From a checkpoint of a small transformer trained on Wikipedia.
Size: 9 layers, 5 heads of 128 (1 for keys and values).
Each number is 128 + 24 x the weight over the matrix's rms, rounded and kept within 0 to 255. Layers, rows and columns count from 0. Numbers have three digits each.

# layer 5 MLP down (transposed), 2560x640, rms 0.217, rows 168-217, columns 448-511
146130133143135129104143112138110124135135142129101097165128129108132147105150151099121130165107138063115159170141094135151098155129125124128099140138182106092141158123156151152136089133136146
138148132134162142140105141090114154111141131161135155163136168144123114124130171119141074146138144156118117136111115123092135117128097135125155129171114161149133136110125138105116179078181166
148117127125073117130130115152103178132093116134130103131119126086137152096178114141093129173164138081111148182129100138164101144138103108065154151163114149151154113109146137148118133136097086
150147105118133157139136145108115142113132140124169141131128141161085153134106114112140144150128138123135139150129082148113120130112058138137121155159109165112141147115142113049138142124114195
137103160176128093160129131065144118148109118128166141124107130133120133132162106136180133099127125149152099150096147114130140106099119132151169141158087148130113116136129128102133114123075175
105107081146143137118099121127133166107128159178110093126130089137131099097131137155122092153138140137125109125094103148109115147085131130147135122144098106134143115106148117108136139157136104
148145162137160111097121108167151139083101140120135136107134137132116139101119136142121142141130112125137119144106127150173134113122111110184120151088092159134136095127133105124127144156120134
161144119088107136093098108114121133075059103096143121106144139140116154145121071129068130170111140124095154123113147135121142174126111096157126117164153084107123177083115087102132167117154089
186101194118150115136118172120123114101089130144134143112106113124116122132102135117118183113122123142135147142124127089165103117153154128116126125171128096150142113117148132086161143140145131
094130122127135134104108097154129146109118119112139104120125131162134161142113169161100139141117167164122137132164118145128123138104125151143107099135118074143130117136122116141144126107096161
111111112127141095158146115138094106128138145106136173161149160115164133082130136128115106133163097164118132174155112127121136119099123151117142114120151132172148115155097187149184135152144118
151153106070103125145112131106104129120166165123097157101121145128102104141119119156194158147114127142133170134112106155131090130117119150112117133135129119128174155111102119092116080158139119
121089147102143098120155129140137154115179154151152122140113140088108157133100177157160112121176119126143132157189111113120155148106111109115146120115171153107169160131086122145094143149097148
146190130173108155107114155152094124091106143141088098083136096126061115127145098162107123127132192084091150110114118144169084134116143102115129125140128147118123092175107116129131156127146119
098164107116128099099146110118101116098143127116158090117204092146114124120132132113110155085094161095127102126176138133112107108087102092116161129123106102109141139097139122200140119167078120
129090145118145103138125122108111110122134181144109101116109129125175129109116137138165191131114119118117145163134081151169149149114202160130161124064136201120146111152127113129115074126083102
100146157077124151105164146124129098109148129123127123103131117120133128152138140130074125129125135146148099099133177091103138169118148098151119140127148071120124119129108105106127138117140153
088117133113099115120134128146143088128177145106120125124102132084141117131146098136148120087146117124135143080098122122123157097126124135110097122140083135133151119117084105110168123144105131
114097152087154142116108152105134118123127111124160137129084140168062131143150097137145144189143123159118079094127105163133137160101143135167085125127124196179099138130159113166107115135157140
114113113136181131159138133110116107144114082120120088105171158091123116128152136159136126078072118124161147132110138136123106110106126119145140142123137119096118117143157169108160107096090144
109104161164155144108119143125173161121158155111141138117153130133118095109111085119081103120126122144126114143131122138102132097114109151129114085107116090133133159103130110146145155160158219
140097127134118136157113097108157149125140143128109123110128149121086120163116111091130151152155120122115130119141127115100109091101115147119184111117086150130125149143086098134124140121099103
151120133151098097116131133157131141175154104119088115124101196190134093080078132098164139149101179114156168112185121137070139134152112138166147109125106095115120156107128156121131133096047119
130140140115129138139120144145183158151098106131111189132122125094109127122140119115126138147132117096109098129093136189156094075136151137179126115126093195177163162159144126119150141131130085
122069146098102095110148102099130139133200149150127137096125136141087118145149121115110148139137136159128149166163091138117147093151137137120123138097108124144159116100132111137113114112092093
098115146111090128128127120176106112105121151115075187113151135087080106158171134184113105112144165107128126139138115114134167112152186129183164129129142132140135115121171106117104147138164100
120102122155130154142118088126076139194119144129157113051121168138130121110132142125090150135129145136172138136143088140118128110137109154151129126138138116137102124153130119111076145140123139
092108098168130183149119126138088153117089084149127139087108154125138079070120139154119161123087152102109137101147083094125163141171175115147187126133098170087126135114132140143104148107111131
123136134146120167121113130133147125114093137103145131140122120116111123145171155120172116121119110120108083115156104122088130172121146135135130158112111141152117129154121122150134129142158140
110170140102088111145142134122132102149140092090085114115141121140125117138128189140088133126062125135125079117190153147156095130139131135114186118117128122141167171139151131120145122115129156
140120082133123113110149126140131148164166130131109128112132138159169088110126145097100084087126110173094144150083115111116131138093110068110148134122149091148142108120112130136101159157127110
125116132132141132153124109136118126153092139106180121136093178108155136138126128127154108123104127138136151088107127123123118146124124153146089131103137176102144135131126157105107113150120101
129105132120134174119071123129114127127130137120169140112120132136097141124116120142099177135135121181114144106119139117144155134102117130114118143147116106098135088124115109196115093170157149
136167148135112133117111107110110122170115133104109111125125150064123093125094165132149107130157126113122139128109097136129143109119136082130112146163079136149145145103150165137126144155136130
143112096154133096169152170084191116131116120130124094103144161145059081146150149151136109087149144080086148144124118159119117128117130159083101103149108099119119079159152100161133137135104141
171135116158154124149119115143134125117064106133140111123150124132100127109125125124103112202141147117122175128147128130186126123125160082163137129107116145123132131092115099123105148158135096
117095115155119112172145091142158118136126123128127097119091171139102126103128144132107144144153171073102144139123127113149129113131114099130127137125156118126136134143114108097068146130165112
088120115140110119097154112108138143138118124098136085164076128119130121124117154149112117166151147109132128126120149145119144132143159144105133150105125200149109137122158161134114110124147112
128168139108114077105155120121123120122152152099142121121141129116091139125133112113093151155141116123144109213082125172102130094117152154102159110123126133087079183123115118151135093137139133
109156122121110118124086094102138162149139139101151102108118120143133131093120160111103116063105165113133127115116153167116136133124144130146152151102111112088116118130185136160142119115138142
138131134117113119112105162120112134136117119130095121124176092155110177143120098133082138108135131080118141140122113146087075132097098137143140171096133142103076135167095115094104133129095151
106126116137156111113118144143166149114105087125113138100094104128160097114115120112139124133134119201118112115123114120108170125143124130157140086116118148129102146116136129140149143107120148
113095130158107136081126112135131125114173146168134119120106096138133130121096164129112132132142140153111108127141118113136151133115114133114091097118110150103093098165135112104117157147167094
171148108120100136168117127139128122122116114073170138098112102156136123155181134117141115115191145165137156148113145165138147115140128134104114135127107135095076114126132126112112177128128117
166122126142114089111130158107137121126114105147120131136136144144146101110163120114155108141121124198145123118155102096159135150111139166136186149115106179114159110130118123130132067118114094
124120157115159132156125183137144109126091147129089142141127117156135119140130161126122109118114101130128103112128123098125100097127151087173107138105102140112118116086169157107120134115077188
115142134151147110142129103111126134122134104144128127136153158106142155138145132109139108114091081120133140123137074111122125155116113124103116104101111124137126145143120131143130138122113110
144165121143096173126114120124144129104129107071126139113125137126124144175094094173168167150132135045132102126128106130143168099108131173158103160124123126103134103163114143118100114080088094
067119136127084137141138112112120146137101115091132123129137147110130149121122136140144113149159137124113156133140124145108108100098122112150088134132122116103111108113203104151161119126130118
119107149134136108180169077113115150116105128124130115150142136149141146156094119148154122156127135131106124166144119156119139159163145123132123178127144167140097108096110097151108093170132098
# layer 5 MLP up, 2560x640, rms 0.296, rows 169-218, columns 448-511
131093132149134108095094058190116100156160119170134153143067087152127135109130072140145137149123112151142151103097146125133144145146135146122079112161050108093108116147103096103107095121126081
148128082175093135110146116110123120129109163108085117154101121116148125119099145144157151154125083145117156100110140132180137097109147112119160146127138141076119103122099141138143113090147086
129081130166120129154082129113138139131127113151147121057145172116111142146081114137151148174140102108161088116155087139120108111150139145156119127119146109148204141115104140103123125166134128
143144079141165107105124106145142097124117119063117111126117073131166130122139127157160092073118126157144082165102166148128121097119106138092164127110105108168102128112116102159123134158108145
124141137156130128138150145184139116091126141171180132093123089151077084095139151144089114091110119087137143149151150086186141081115111154129113138129154161160163122146156131111147120159173135
125145142110124092119129108110141135156142132142139157116098156137134100124167075108149161111156095128136130081106169119130139121137117142150132071115129102095123117094145132150156152129108138
125118122091156117126068163158161130123143119120143157111127085099112133101145112075127144132096059102115115117107172147102122080085170119111124117117114155143136124119145110160130128150139097
130097170071086143135131154150137087098094109140197144129105156115133159192108114187130134140148136152148146129113106102140146102147128131136121168141145125114114149108167129141138165142134128
126137115137152126146132126113142111148116148154107086109160162138128112129116128116153150140188135154082144161101130148111104117123104119092108115103147111148084140138118150115145108098125137
112129110116108137160131131100093136160147149122154125105148106127156086121134149117109135165124100136104159143184126116167135127104150110137087112123123116077140138112143128149151162111153113
181157137143165129131127080108137105107122114118147139119105080121127139144131144138159148125089135117126113144164109108097150152140095121119105115133110114163139161105123152072138159122147147
133068143118081130119094152136098126123156133130120129124153147091083129075113142151095089120094135141163143082104152182126160130095145138172166165133134145142099137155092154119111130091122098
122125141131111093151142143135147139086129133087115174142148154114104131083113128105128153138133159141108128145115155123117176152120137144127124104112123136089129157127101128159146140106107163
116194164134135154102149119130116128088083098156139127099187105121186130154163161098093140125114093181128132138103113155117150115133122129124097134092116081089100163166149129164144159157131184
134109156140125168075125148128132125176152112080148112131140141106139090131148127110128114105135178156180098125116125152104106150115112144107089118133150123147099133167134183134139158151096100
149109102116121137161099132104149104132156107139118173158115120146090133105115126118093135134114137093129155092175133093150107148074117153105113119148139105144107123127132127148114130153129091
135117143185128141124152144143131135166130102145106157145159124137110116110118143133131138164105144135123098123127128136171086115152120127135140134138140077160108101141107149127109151143145115
138138118179099106156158151121131181097135127063112098158085141141090117138147166152112126180126108098155138133099090119133110159078108150125118124151112117088111113169143123117149114119119122
169107124142153117142095130120136134123140142142149099153119123134104134152160143110131126089119126120126115160113137172112141120129128126120120137119115134117139137131145132120137128115126143
147069135100127144093140168112087132128156127130089119098115152122081157106131124150126166124115163103120131141125110132106105141108171145143125075147123079143145132120117114123122156116092113
115139146089152109109142073112092127085128128121120128122157194160093090088131090141133111131148148160106074119149119099156154115117154115088145144172093125143120176109133130134184136102109101
150099151159134148110159115124149114145099170123128129130149144103141081148094117125162150135125124133151101132142105102125098129148122142123184143161132104126124112172143119142143145150125138
109139082160134167119068179135163116132123086084139140143128120174163124102145114146137090135126080151147123155109144183139171154094127126126127134096152143119136115117166120123112137140173148
136151119136115119110112126154126120153140078076114133123097118107151105124159125118135125130101146162166147164081114134127120126163118120153104121159107100080158103106110066064139117115109155
138126124111133139120142119152144095162142098112145117079153103113143157110123145156101133100138123072110112097148165096097129133073115108097127149131155105138133150145137147118109113165116095
162132133144131106123132117136169103108157121118156080129124125138165099087144097152171159094100125153145092129117118117080083130138092128115124136108110137109115149125179121145117162117155119
168172089128105142101106182105186140173110095142121167110155125126130148135130105155140095115135107110102126116120111118202182118144131149156121127145097116117157104135113198137129129124105095
115128117159149120157109128158142102161084149080149142171106116126127104149136125140152159113158062128103077143141128139107086130075113162116088134081159149102141136150118117145118189168107125
126123145097135138135120105118147136092181119112128130098143101143145174109133152117105146115106132105131163155155123139138119117104137119173140158142096137128104120112175144096136137153120151
140115124137140105188082115143143121162126099079103116145120099126135103121132129100121107149158094163121126156128138155107064160088122145135115161081170119130173086085153065115115129115142155
122130175121095126145135156106116116116185145127130098111095156136141114121125163108116081123081121134086137112122127143101131127139144124100129149171142115092156130177124120139085122160116143
146129135140103119086165136141143165142083141111134117142136136128118107136112142122164125144132121120153114141138128139116105134138144114149139137114168071088121107115137120133113130142157153
137127119106118101131116127136084134104144148144107108158125115107161111151157145074099078095151111113138107148143130139153105138170097112122136130153159131054078144127149141117134118112114085
154124126152153110148132158129146130117135104130144152140099113134175139126119130139113151109103147139131140118153134159157104123097106108128144128148140145129141137157127108112143142160136093
146093113150124150142158129103102146165103107156134099117147096097096073152160129144136080130176136107119119111159100088102097108101098148126095105166162090159139085116145127125128092089100117
113118161130110129122144105126131120134117132109132090109137161107161095115145144168151110141121124139128162115100145121110113151187116152126100196129127134131160158101148121088142152139122130
154142148181155130103178164089115105134151134155099145110148115122073133127099176121092133108154092130183154163093125096147132105088118142093155181119115130154115084167082128165115134141124184
121130104119093101102107110143119126106121102115167144102122109162123116109137131120127157071044147148206172115156122124146081122082166157127172166124170096130115126099132084103105146136135148
127120108127138125150175160087124126115135116137133145151115116124106142121125163143132189173125098102120132113141107121104121151138152165150098097161120098119171114167129126094122100122121112
107092093114097099127113113140169127113123178137139150117126097145143188111076110176149187194074184092123134167148150165207124096096133158112099148164136133089088131129079116131116143085141156
117144146182140089122143126108126117115153110152132143137140128110118108183158133116100152157115077172145091146122104101132151166105156115141153141125125133128137114139093144174080162109108106
117139122117070180182126159143102103154136162161133082170154104173076137104131132149159139101152104146164127065140131140085130150129132106117140169125115108102119123132143140125099172107108126
152119162190094130132120142099122126186071151113097130144099075077176131122136137132151105130139097137085157108104121126142139096168105120095155117131163130156117162157151119105135113109134126
148125140128113124153099117162143125136118114142085115085113099104128135120135140110140113132155158137088133137134140087152061138100148111141129125153112131092114148158151166106148114140107110
112164127180127144116108099142153102070176091135113159146119194129129115131149123132147093183120110134129117079129151138162161139122140138141160116145109119084151156147168129193134125104131150
106149124155133115122111116157134123146164090123112088119161155109144100135101086103122126079098063130148102150132101154132084126153189110147143135132098113136116134146097128170127167090085134
121107144161097141142126096089135116120154103146091152095099139119111114174099129114142128108095154133146134140155115159161107142079115117137147139118158079092093090145135139122108132145127155
139089147117133145170114134140098167129105112136121136177122121138116141128116185120110136119130105093127131133096140113147133122125101119108117136146115128145168101156117102141122126131143160
118146190092126122125133142153102130100145157083137136149117151108180142138127129137161125139143121157112155160110120124115149098138156104156057153110118115169108148113141099111159127145125107
108149115130118106164118106102142169140163119140117150109119161137167094159114126122149124114138173122185098142118097128129098096147128183096142131103099172157135110141148138087116130150112142